config.toml
n_layer = 12
d_model = 192
n_head = 6
n_kv_head = 6
head_dim = 32
d_mlp = 768
vocab_size = 1051
activation = "squared_relu"
norm = "rmsnorm"
norm_place = "pre"
norm_eps = 1e-05
positions = "rope"
rope_base = 12400.0
rope_fraction = 1.0
qk_norm = false
attn_scale = 0.177
bias = "none"
tie_embeddings = true
parallel_block = false
extras = ["some layers without attention", "local attention windows", "gated attention", "exclusive self-attention", "an embedding shortcut", "norms scaled by depth", "capped logits"]
init = "uniform"
init_std_qkv = 0.0304
init_std_o = 0.0
init_std_up = 0.0304
init_std_down = 0.0
optimizer = "adamw"
lr = 0.0017
beta1 = 0.9
beta2 = 0.99
weight_decay = 0.065
lr_head = 0.0149
grad_clip = 1.0
warmup_steps = 213
schedule = "wsd"
decay_fraction = 0.647
decay_shape = "linear"
final_lr_fraction = 0.0
batch_tokens = 16384
seq_len = 2048
doc_mask = true
train_tokens = 150700000
steps = 9198
dataset = "wikipedia_en"
Each number is 500 + 40 x the weight over its row's rms, rounded and kept within 0 to 999. Layers, rows and columns count from 0. Numbers have three digits each. The size before them is the row's rms in percent of the matrix's.

# layer 4 attention output, 192x192, rms 0.0998, rows 43-191, columns 64-127
102:449528517502484481515485407558517472551543564485431490546527551491472393465529548555409426535535471471467501559472581448508520532514446516529539514527489468481513467521505508514498443488519481
113:457526557493537525558509459502502520551491515422450512459541513506460500482472483488445453580492504485362512487444534605536478492522554439498462436539632496505471520552551542540597620572521544
107:471571523500535473454457492479554498513498489403468475432535427523461514542436511536492579526529543562508488501517546532528496521473556466449531467510563522477499464476523523554513461482497558
121:489556444489478441447486472501545442501511483542526423550451493521501508544524494507490492487537450459493458537593449412394464495467434564550486549465362557508514569542477404432459465474509537
080:532512500491484501494554511439481454489494490473582518521461505505532522571474443420536578478493477503563521485508503557530512482510468513501543536554513481497473450476520569506468442504550439
118:446485490531485474467510477500534466487515513549544449503475483514516481505465554498538504453522419476494513479603458540458491475479467516471505506543503532552500566515536462475512454567499459
083:506529467484564506556554510540441537537534418596551505538529585515533533483465577510431519558472499438504501467495483522457476495529462498436534426452472505523486486531518492508517555518454506
107:531513476499429398424513511446537392452502481526596485566500474492479541574484485461570566436555511462447497510501527526522478448489508521566539475473549459484467476565534525469468551517517554
104:495517468525519504533563485517442494557518507482565527536444530547515507519468487472566479588473500436511493511458561463491501510486467526479534493463547458419538447515499513490504480473457431
099:520533517457550502458502517535569468490483513461490591441415423444494504478426513546497484555526455571449521527505578479511529453531563411475524410480635450513568510552466506468493521528453530
094:548466498515485558521554488469446497562476472496520507434490515543547547532501483396527541477449448490491479461520461490509536534505491477473476517491496509490544523498489492527587437467465522
091:516423506482462530538545565438510506491499494564505445503533495499532540461499468405495523453462461485534494511449511459439524547539412510482553506487453446497503458524494507483498465434488451
108:605492473489532506508476477548469517431562514432496530574489531572601460533575498482529459517475526436448500473579570441570495552518465483518488485356560518528470497524509576601556490456521546
105:511571460459479444473554434508527450510472536515510484505479503481488490596521531439448477505560521558502453536501534496560484500525550418432479455481599471476590496517536451463498522493572523
103:491516495513553475423450497513562503501433452556519480427486458557474508493418420469575549488521566547555565451455554509582596472559538399464471499456551429497491441498447537455490521461563529
110:493520518476519522505542414459474497590497517501470519500534512527489505517444494413532579553506530468558520607473502486518502411499507527529535476517457453482518512509491433467458494482455538
116:453533518564503517538454512565463536557561427492533475464497546521581510497474563523433483540509493547438533461524554517495546482567554398468442477474572490496507499517489528465524525508536553
099:486536463500479461485450507561504531465475475539534494530498504546493456530522474524452474474511508479472460476543519559540449536453537504455535448514543470479550484534494530537449487464445456
091:519507580565496510552565466444474534431457481467489498533518507562545446475559467498510498494449503482579535519442568443467493538486403539490551542513516481477425433507540561517478465503518413
097:540537470513454559494554536454473447515484424539533455508442547519530584510513477433472557460478540474533505553441431509447455513518489521522444526615428509471530526523512400434481546503547481
101:515507480480539492503532525437509464497542494440493539517471478517497578525494470478537557518489510490521435481441506534541463552546482499428517504520576473450552450503578534512509509532531419
100:552461514525483435475504496482554478406440522437541506526418450499557454565581516536508443422520451536578527530596469455429473473470457551438569466507391548558484542449521454433418464522479472
089:593493452458508517494507509481470473537524488498566504537445511493551537500496474450570496526495562571507508453502558429500537541451542455466490478446511480491517458534445490519474531452562540
093:471467516397549497564524541575517490532580517540466561559526477473473490449446457475515475526497472424414528436589528549536525549519501503498493539459486531555526489463446572563501469466497444
106:476509569496526469492474474515540483533444518499504522422511447504474477454410482519581541518537478489464506499488469443438483551492493525520431503520516556537446547532512422593601471534495498
115:427491436535481442471456500537514491514537448546487413548462557468538515443558563553454408463493509512504469450489512448491514534512520482486482520434508523485491484491480590517485498470518514
095:453506531520507497513492458511547466524396559484487490549455480491462463468444488516541496526470559436489457545549498516518464496488492525588594530468532520486392465551552620595479483482479489
107:596458468464486464430532500480555463414505577469548524571458446469533456557570486496528432423491497509522468554557427468529425494428480560583484587533439556487437576480517472470474477508541508
097:479501489490526528528535489464428526531501475500477504506517535508464536503495437484505554555472534448500556537444554551513519439532517479474538478524530463442494465492489516502536497488489503
095:512538503495510521551521547528465541437469436468556586466481548480511528530467481489463433547477534534455484481509512545501481507461558459480533436444544494505511503480508545549525541514459519
099:545509518549484501548539464425459505507545461477499494501522503512622565520569482544448533521514503439444465461534532475537452568449444502488504536409516494461446509512511527523536492452526469
103:443481518488501495511544529501512489511511484562516510510487476505560474405471491464604516461523466527475514480484481500427511538512532498538470552548470528490464513504492505554535444535438477
098:471574527471574509480513532542498500530514538532460514414506486442427463450473525586553448566527522402474470639493483503552430463531514522594490524524524481511473526486516413525531509500493493
108:540533475460502461458524507494481469484488451548592509582449523517502495511503497473582505477501429502436508453523475516471523537469480494518456570567453535479465526493481498498522452488495486
120:498504482413507478434498443498563445550423547506516506478534461468463452516441535488527539444557533517508509502466541530597550497499591473529452509484568475462526467477434532527527468429486546
101:549501517471548547474502565452479550515505493440506559465493503481500506480469484510554493540483518462473515388514508586548583544543493497515475540454541515504528474551513555617624452504502507
107:463502518539573497534536510501487512519486472442477506444511475526527539500448495516528535542466474475468496471461574516447505520522440482447557427475543450490538425544536548535553520547507465
100:518511467482544534548540505542446555490483496545525485526529544564472473463569427472507468497432481496564488543446404513522497504536469525488487531588456553452532542515561468463549470531482484
086:473429505502471502446519512432554485463492571506477501515498461468463475469514486488581508451511452411508506581532467471547498469494453585491536486500472494558611557478506439523497454509411437
100:513520475474524471480463499538463530523539441506535457499517552554520418467480523497525496486480428502490513466476489540457489468455477530487562431491536496550474492513539530498501545579431476
097:515536525544558473528504481524489513446451505416495561502499476545488507522521413553462453596488457520449491525524531515532458504542561429466544417470566496484492496462516562557532493548424503
100:471501492434493493499474500519503492548532497467501508534520548466516490456450526482497504508496492488532478446499445487484497455502463518548542469446510485568441520564538545527531548557479484
097:523486485506480471561498553540507519476484523503540536550528545511543479460491462501490482510475509506494531459432482473502556490554488499554495544449504490565390486502477551552606470555483434
128:401551496556527419490397448585573478478531501530437422513534504510500468434567553602397382510516511492481496442479499547482515531549491436494475478469542466480440477547521555531563514521544476
093:521540471499486514508525504560417509547529470490494516501507541523538574572505472426444529550467536545491516517529543499432488500468548463475521513452529525462454493468476479513486477450524552
092:474521475489553393486443468458483495540614413445471461554522556529502526458562504515496510523492506486530473461466478472446493525541445509466506466506494509516550474540562484539542462557525469
107:468499518537473526511537413469458499496492511510439464513501560576500461510567476464442507489477516468543483581440469461546464479519442539565509573554474504461464535488541537400436546515577481
094:380552477542496466491399463582479491585508394551508375516480592551537428438484515565480460501532468558487504388447438571448508522509465467505411474481533483469436498522516521468560579495508532
091:529495489530453504528502523490446515461537442504514465519524536516579497480580554534451556452480517477500457538531512433454422477534481530496589493457498536485490483532585588473428538552538482
104:580522446475467499531497573504446525466594457570492460540523569469476565502569512517439499484502505535489490447480471529474510504473515467446483448545496524496532494524517480500506532511508508
100:476497561519522538523525501564537497502439565439473587467520432482507466469426441504498517550488530484459459556433563577532471585509530468484504468549552498436471458513517499569578507485487513
095:463538435531473457464490537525489491481515449550528395509486514541523524508588489510501443482497527470579460508453440510533503480501478538495517493479482499506501502499532500524547463525502490
110:560475515493483526506432507519550514428455578515559589517461455444524461547518544518490452461519504509541479549506439410496474445514495518529511471489439483558470549503494433435433564504481517
105:467536467480536450474433476550437536571474440455522559469450540558482467543468473510513506527551545511539469528495493490504440479441510527492506454512495535486507526558529400517527510543457541
093:411491504533570515563485529527458554486527451541474480506490548548507462464494581505492446504456439433467467524520500516467445439490476498461517482449457457447544506470489469407439598465471498
085:455534531493472491475423482533559499529454472455522466459505461507471487586421483475501553490549446471538487582456528447529487497515461516535548531541511454482482482471479514459487447495516449
102:480467510503535517533508510505492519568537473518526508506604480521536548485424552432532584501506477405569527576460500528470546510545439540485494500564390446491578467492429392497515443440491456
094:502519517485450576513553496428471494485384593520450548477445525455471497523539461484451564477487519503428495477478561485427488494498478482533500467410518465529426472596519482497536588562499534
106:489465519517510481500485490476535512481447529411474557468480451444513480546477468532498479524528552463489507456472566539579499523500503451424501457469607422506556469478486497545526540463538446
114:563473503474481491487505486484509490509636503535464474514555472482498563499525497470547542456494539491584506496498538402524540439543494468453579469421482418516594435474471562436365531442568446
088:475492502575425491492491505496550509468464542465446513464492475454484503500509525482434474476490519515493459503458528572548476470537520438497528442477582443478553443536559514426495579527555517
098:517538485507483517483542517529488489458553477561533405512484530531536501543514507495467462504491452507517468461571477420475513581520481478446489531492475525503531515464477528497492455480553438
084:522476510531449485473554487442489455472446513514533528561482449484533487520549433492540535459533492496525464454461502538508490503466459488453518441512472415468534442535524492423441604482540446
091:399463468502567490528457437498512476595489470467519502444469481488569523526443494509433467540546481509495467488365529472498529521541497508520519497479572464468520437511500593497552545499489473
117:495523527526494513539509470475487502522477545507480464500475514475489510496493553566471508488494522469504514559475537468495522545471502517518490583538507542484492465453479500534486482460543446
107:525549480484547430478420492551518528489542466486545528533452487476537499528494542599484439533534511440450511520451550555615518485499536461572496494529547479504500483512503498539563553534497540
102:542476516550478519512467531514483552390504533453495500515499522519546487553533548519488517474466510487557505484603492468594473438475520513523549488435493550571477527484500555552441513507450511
095:556495560469522499480517536495593463428409586498513606465463377410471480509475513514486448504539484532540508526501443548553514505538516509514485518554516504536460533484487472530555423519459459
111:480470510573479443490475488473485491429536523505497478612527496541556453480578531529525487462506483436434550527540567447559515452486516477481508467489490464533602504463447440548482506481489491
099:489497498490508433498478490477544464489514493475489471497527473526506508505488442444520524464505543545503529410439519536446534546482493499447523444508547500479474466535533555590568478523469501
093:493508498548476499525455539492464544464511455424500505504470527483527482523521538569413519486484475498546456549553505513507459487519504500462589465482478542526545464469524559465415504495474495
110:448515534551500499531582460433510472472419546472450464516484466539497471501530430482494483502463484431569495563545473500562481447526452546568528565524491467456496533516528529441429467480498466
104:509466478498482523464567493446497462493519542552489508483539486494527549510532486460534525448510530542525500545541515516524489522534559469489460488569489510500541501503486444480472486458548548
101:444507499511518428446442437496532451484484477379525517549422482483547407599486580557474468485558497503484512433565515533527540497449503475441492505438429511545554514434430470542525473462450510
105:573519501464466503479527509504510490474497526544545509503482511470519520533500520506496493480515499511478427439597501516469431612494495508444532497460509571478495503533549544571510442513474487
112:530557489495516518534508547558492496526551465489500531494487518456531589483481542527427527578467461471442468533480532481400450571494443566505549464526512542484470483528535510540532497542458516
106:494571512485511508456524446497492486482451478498533512514533489546495495547453492477537526540526502475465462555498565508496481566512499528520514534508502518488510468496478521566550431501472470
102:532543480461492507482480482454478509561524501445491506436495534444449509520490538515431518532527511541583482570423502520532500486539523468490550502563564470485508471493542535488487489492512461
104:446497519538418531504510499458526483490492514489441450461550507484485508459493583491506538442509494534529499553490492490514540451568501498526543439493540454602492522583520501481526510563493501
105:486517454493494525518577522432468473474485485482538521463486526477538589574511510479445542521489576459496454476546521514581415515467501541504537507446538532518458512522533551555502515516524493
083:425511512543519523538478545596458529511511457477495514494526544550502502460436492488576523580446486461515529496541491490480524511542441492464593512463448480516486499472519572563507433480457433
094:500498501469514530468497462421539476490467514467536529451484475524540502558453519474545619452503439514480485498490439493476517471570469508497498456486510512573541549553542482466554508605483509
101:464430466471545502556476533578481538447532519499502545526515508486502442484488515544529411528501506533538531514519441555581498484479555478489463517564534540516479552462536425537553448529532483
101:461510525503536465487450526537566463528457469469536479487489451495513495477411438468517494519519477565531540407439461527515579471508538484526460519462497492517457502461441556530553464512415506
076:553496509506453538564554484507495480450490603539480515468535458503495578509558505479448532513464427488593508471555486512522478512472463460437580463493452487537511495451520539472432529497445414
098:453525511520527498493545464499552467456429509515538516459536472562516509504504409436500516489492456560514496500486467448562513460548479509522542477496531447511481538524510561457495508543490504
105:479506469461531503459435477548523480492464497477520464503453526494496423481473537570475452477493500609454496383588464471528487457461581454466507402408550524598488559529515537542487579564476553
093:577489482510586525491480505500457532458541452464546508564484526582600526529513515524546517537462550492482499402576493580459502564488469482410485539529470580460482487509562470523545486502572521
106:402523502512536463546453464610496518496431525532462562523481502518425450466462457535450420544509454418470497561460495523547485491467510564570456519562456508452510505480480447557529478515410471
093:469452554532529507525528503467524499451583503514417461511517465525555511446534512526517498469477497491592541535427503526556568461578465496447563451461559412587564462479528514491490461480490443
102:456432471541469515540482579527403617517525484543495516556470582511463473451489492536565487506475517543505500478482478464502525465522531500588440561478505545516440513521467532480475522480498574
090:552562521477463506473472588489457520550562477466487496424474513464401528510480449503515541552496508450564487544482504544547473496496494551494569489478515473492516490457479569540460457456441487
106:478515503506478482487497485492485508586515509461524498476512499499486518502442476470493532546509554478506550510440561509620579482523526473517509516537547457489508441502485587507497522468556472
102:500510549552563505540511536482459575471447496451484555447486519503508454472486423528529472561446465502475516489477473526539512516530527465503465477529538520492505532470513476538585487534467506
085:485444485496484452475453492495550473525501510430460553509493487408408529513446565578489490517535506469482479477447494494506524504473532534567458546438446496470494466485404537505487491401475530
091:476359495525483483492484448470540445539500525466476519577546453457492528458526480584478456528496523590434542484483520464508544483454607479517448508465516521537465518443434540520489528471500542
102:511501500468537479456549472445542410487482508483529492475484459516528505542472465460557537501531491521487461432472497463349514569501397521439472468460457507552473467605534445495536553554521484
098:454508558567557531532552462452486537560473465511446434460584486565526510442447435454518549569447462503554560485488469493456567532567449504459543545531437471552463468467500536521491420496529395
114:457433514474489516553498453537523507468480583544476534540472509455480420488554517529436350460502494459476462535520526460476472510553453506499498505490519500499506489562534489473504531544558482
100:487480446499559466490417567514499494445509420501625503508469493511573520513494530516558495468490554557576508513486449454507489499454543506479481517533459546503493523411479476500448487464496527
100:520574500456450478493467558504485513485546463480499417473507579485431520535487546514461576474508530478487529511490560470566538489388517475476515486442527462493508470474463489569494498401523510
104:496545485495468526446403535451531489516495497489437406422506501489435550506516505520479564466528511506585507508505494374498540496524462518470532552449445481487497498461475520455469439462523455
106:512559534450581515457457476561491517546492517425460561496466510508433426510453459535531473603483501415475524549462544522558537482520456501565505534512504455464505467523467511491515519461531484
085:489476517547511499539470564458450541472507448580533441499514519556538538479520469455578554457472541529569503444454434515506540468517471474447518452446450450521512473518528528459499583462538513
112:452530493456608491515487403566493500546462506427487532469525488584513466554450442458494474552490516500532497486535507549523485442522531467462522457503542451499587485502521488459446562526507478
113:538467532485542456440502392476569438563511566438426494485538428539496475543494458484501558516523521480605504570456478535558510508582465483467519511599520450482546481506547460480514418509532428
091:488495529516439510531498507543526484489494509505488514535519500461445454512479531465468469488481482453525492486539502518508442491551441459439504428476492449466554530519552476374440586487563500
097:522512490504433495524511517544462507489507519544438469487538525469437504442569463504446435519500474500530494557419480487567563502481519526512486517620419455508562490469449428416450511465502458
109:511499465512453490490520515497498487486455513550525461489521530496462551479541450433507502450487561508631482554450448426583462399471516577570544512521516478542488535521541525483438516566520475
111:497506557553526548539562522528466531530499476441466545442524488582528501468485428399545520546420501516525529508450504508483560467550519449473518470516513430496521465492484501465477527495503482
092:533513535477483509477498498447553467493446530471540545448437476433468464461520560543515458444502529465561488477536439504545508517511464531531457535564455500506508537553506437505490489501535463
088:504437522495459473483514547445535471514513530533518495544482493467442492494452497451554497488520536503475538536458497465456575499532518487484464538485496481542529511483464441513542480447555541
105:525524534464491539501516478500538514443497563541478509490513486440439468463512521524472440477501443507518522483555456530458545498525472513501471588543425562506499546427493474475544387512511512
086:493476486532529459472446499529506499523490466479628500462474474486567521501461518556556517487480499576533561473495477513489531432484558465489489484458499515520481529475451464461519469508433562
095:472501565557495512488460590483492552491516485441446444419515494525446488412466481515594542508469463441492499557481529507494491510470443514530515538566466441453502492482477461452445493463512463
103:470529503500506528550484556538517490536482525499460501470503487518455500478454453443524521531483522531505515526469513487418499448474527519510543481485566507471477495519530525506514491501469530
100:500432559495490542485564533392553486478454553461519517487490426410500474491481521544549490469508476535587532479472421463507574452538488490482491510475494484582512543458472470474529437500491457
090:492481558491435522507511535479541515409423575447525511473501473434457435558468533499478491455562493531492551450535476486467524489484467502491476513475500517556453532466490477502518482550509478
083:505505512460512492506539525531523495507502540526496484500503491508432501481504500509558517527483424507473514518528516429513527510462507527537477571462525522553497545466427530522554387447460499
088:568493497548440508446527502498489467495575481509549399549496495531534513570552530480501499446490502509459507493593467458502491483443473525511457490446454535515488558554458393512548504464503566
109:502542470516523461511477497548528437533580420482563491494463472484633589509482586510469519506515479489499520398546515523442533540543453478429526495468465495472486448526508572496490501477493454
105:540561529561478508504571426515508446488418490530524467538507486562574522512525515502468522524493465502461471451554472470461459549487478505511504563487463555512410544532503548497518514509513489
099:531581499458504483477503479571543456475445480530559521541473490510502513515494478523463486527509536488542517522526481483555508509459509548538493575485477534472454514435432504549496416453442495
092:516473465532514478539510473540508470523442457517570500481526488514552537528479470455450527474488526525553465499439506572489429516458478493443532472584507491418476455500536529393404573487586450
103:509592519543502518522457522561506525511452493448518499488464502555474505577510429476512537555456484504413536402529540579476555538497521447457494539473544531426472462448445587547548430457450518
088:456461537566529492560498527528483556445505445524471485519567488557575512437509469490473494477455507458451489496490553425476520543522461542522507507496484470513531448552482538531483509503522475
080:486524535480499496529509439477482488511476533499417468442507521493451452469537561520497516482488500456522509531529470566552418489424476568528518497488482518528487547450510475519464524483477485
104:473439535479478512500493471450508527530441544536421505489556487473405465451540440533494489487518439544489530486543462522486527469490516484472500521514434488516508517474470490447445503483514469
085:483552471477452519476514531523528473492455516486524487473484507505486504520501546540470535495526455460367506408511510529417478513460479504552461485474508556478399537551504524529550551597460536
098:513491506478519607553532519506496537500468553510407504456490511441455493483520540529430453490470473477469466571478491439473528547539483523553480558465472538497515486492444500517568432445456501
083:480539479470503476585455514600419528447562432503501541551472588525488505492529551544460493542478538462488491572507533464562446542503508501517500513542526531431552482433532497546488463494519487
105:495502493543496508545477567504453525509561434508530506514454569492531565450481533505496484540487571501522451498389519544516505533555521491448527460482515541462523429516565529553589508556463525
100:456525488499511481483497465471497484479390524450550528479468483522488482533452497473519525480514530499512443468544438567548441534511478548496497522508570538548467567565566479559570461585487473
113:520503566474526593541556497560510548495467574459445607445539472490461442452486428482464462526470541454552518577511527493528513499600484501514518518544507461477535467514509471493493437496508471
102:508489492476477540510493547491470515502463502442505562514483539476498503501457486497567543521487507460459525510536502470528506430460519491521493529471510520525539553453474490521507499494514515
096:510562509528472495551549518511481519469468501556426425494554514542438513508529458455438505512474478452482507483453488505416530549480433511472498480481431467485523467506490433531536481426475475
106:480587530509575460465522458481526443534477469489569500492471425568506555591418487462611608550518470454483519496528537545490467507477463472476522510505536480487502499460508532509484520470567441
102:572512438440464485486519571560535460460485500576598544551371474446510602557517484515500472491538572493458497527509544488536501480461566519579506500527480544526531474518482529533418533491521569
084:505422536526566448531473530418544508451498523473453512481547476488480469447507527494502467479498468509449529512559524536526558531524478515464476517538507494517533536497484439469540420521532522
100:481546532511417468433551543509577425434439533539518461548456472518404455524484423471559526438507467543516487501537535469453519503506495492448561441452538457573545495543519523527475482513491469
114:556490485486487505559529561518435560475542482577520534573509521473546538477562497473474463522481488515516466554483511428579497543522535543543516534544533542504571488472497509539500392505486481
094:480485484502466495481515507497436508461522486505535476576497553516502484476524480554535473494485544513460490490463492457590452483494515492575472529478569498538426527541538568541526572537559494
109:453426522533475564550527515454496530519455553515429505444474514408511504421490569521446492477494509546612516522403512514471531476539503464431527426557534404478540468502517490413416538494525468
100:444575513495539498477465490543483539492442441529567481497525535530472433485449529570516527501542440501420472466486547545460501599465484490500481549533518524485470462473479535589583472486489470
099:494508510456569514522500462583541506497463547566535597496489443479520475488434534513488400571534496507505512440537477484514527535465528482441441516453466517550503526435436457519519496453517458
114:485532497496527484479479498532510477462426447491573500529454477524527551581461453489511507499486527453490511518544559393486549458458517517503545522383432466447552475458426526528442458407460514
091:433529554500484483531483508488540507480458539455438485485501475500470489500474442456479522494513464488532496510430476434461504501451439555535483539448509474539442540522468487502565479472512472
091:518438491442525489471474446480507516603488567505472581437541467418456475444470516533498476532529510462476504499517539537471503508469504491468508436465508460503510481552502438532541502481470517
104:473521550540473516469518515431512491511462540511447495446527437447427518452539460477495516520486462442576475555499483508522511552484441585524532567584406483544508496481460467490509404493545406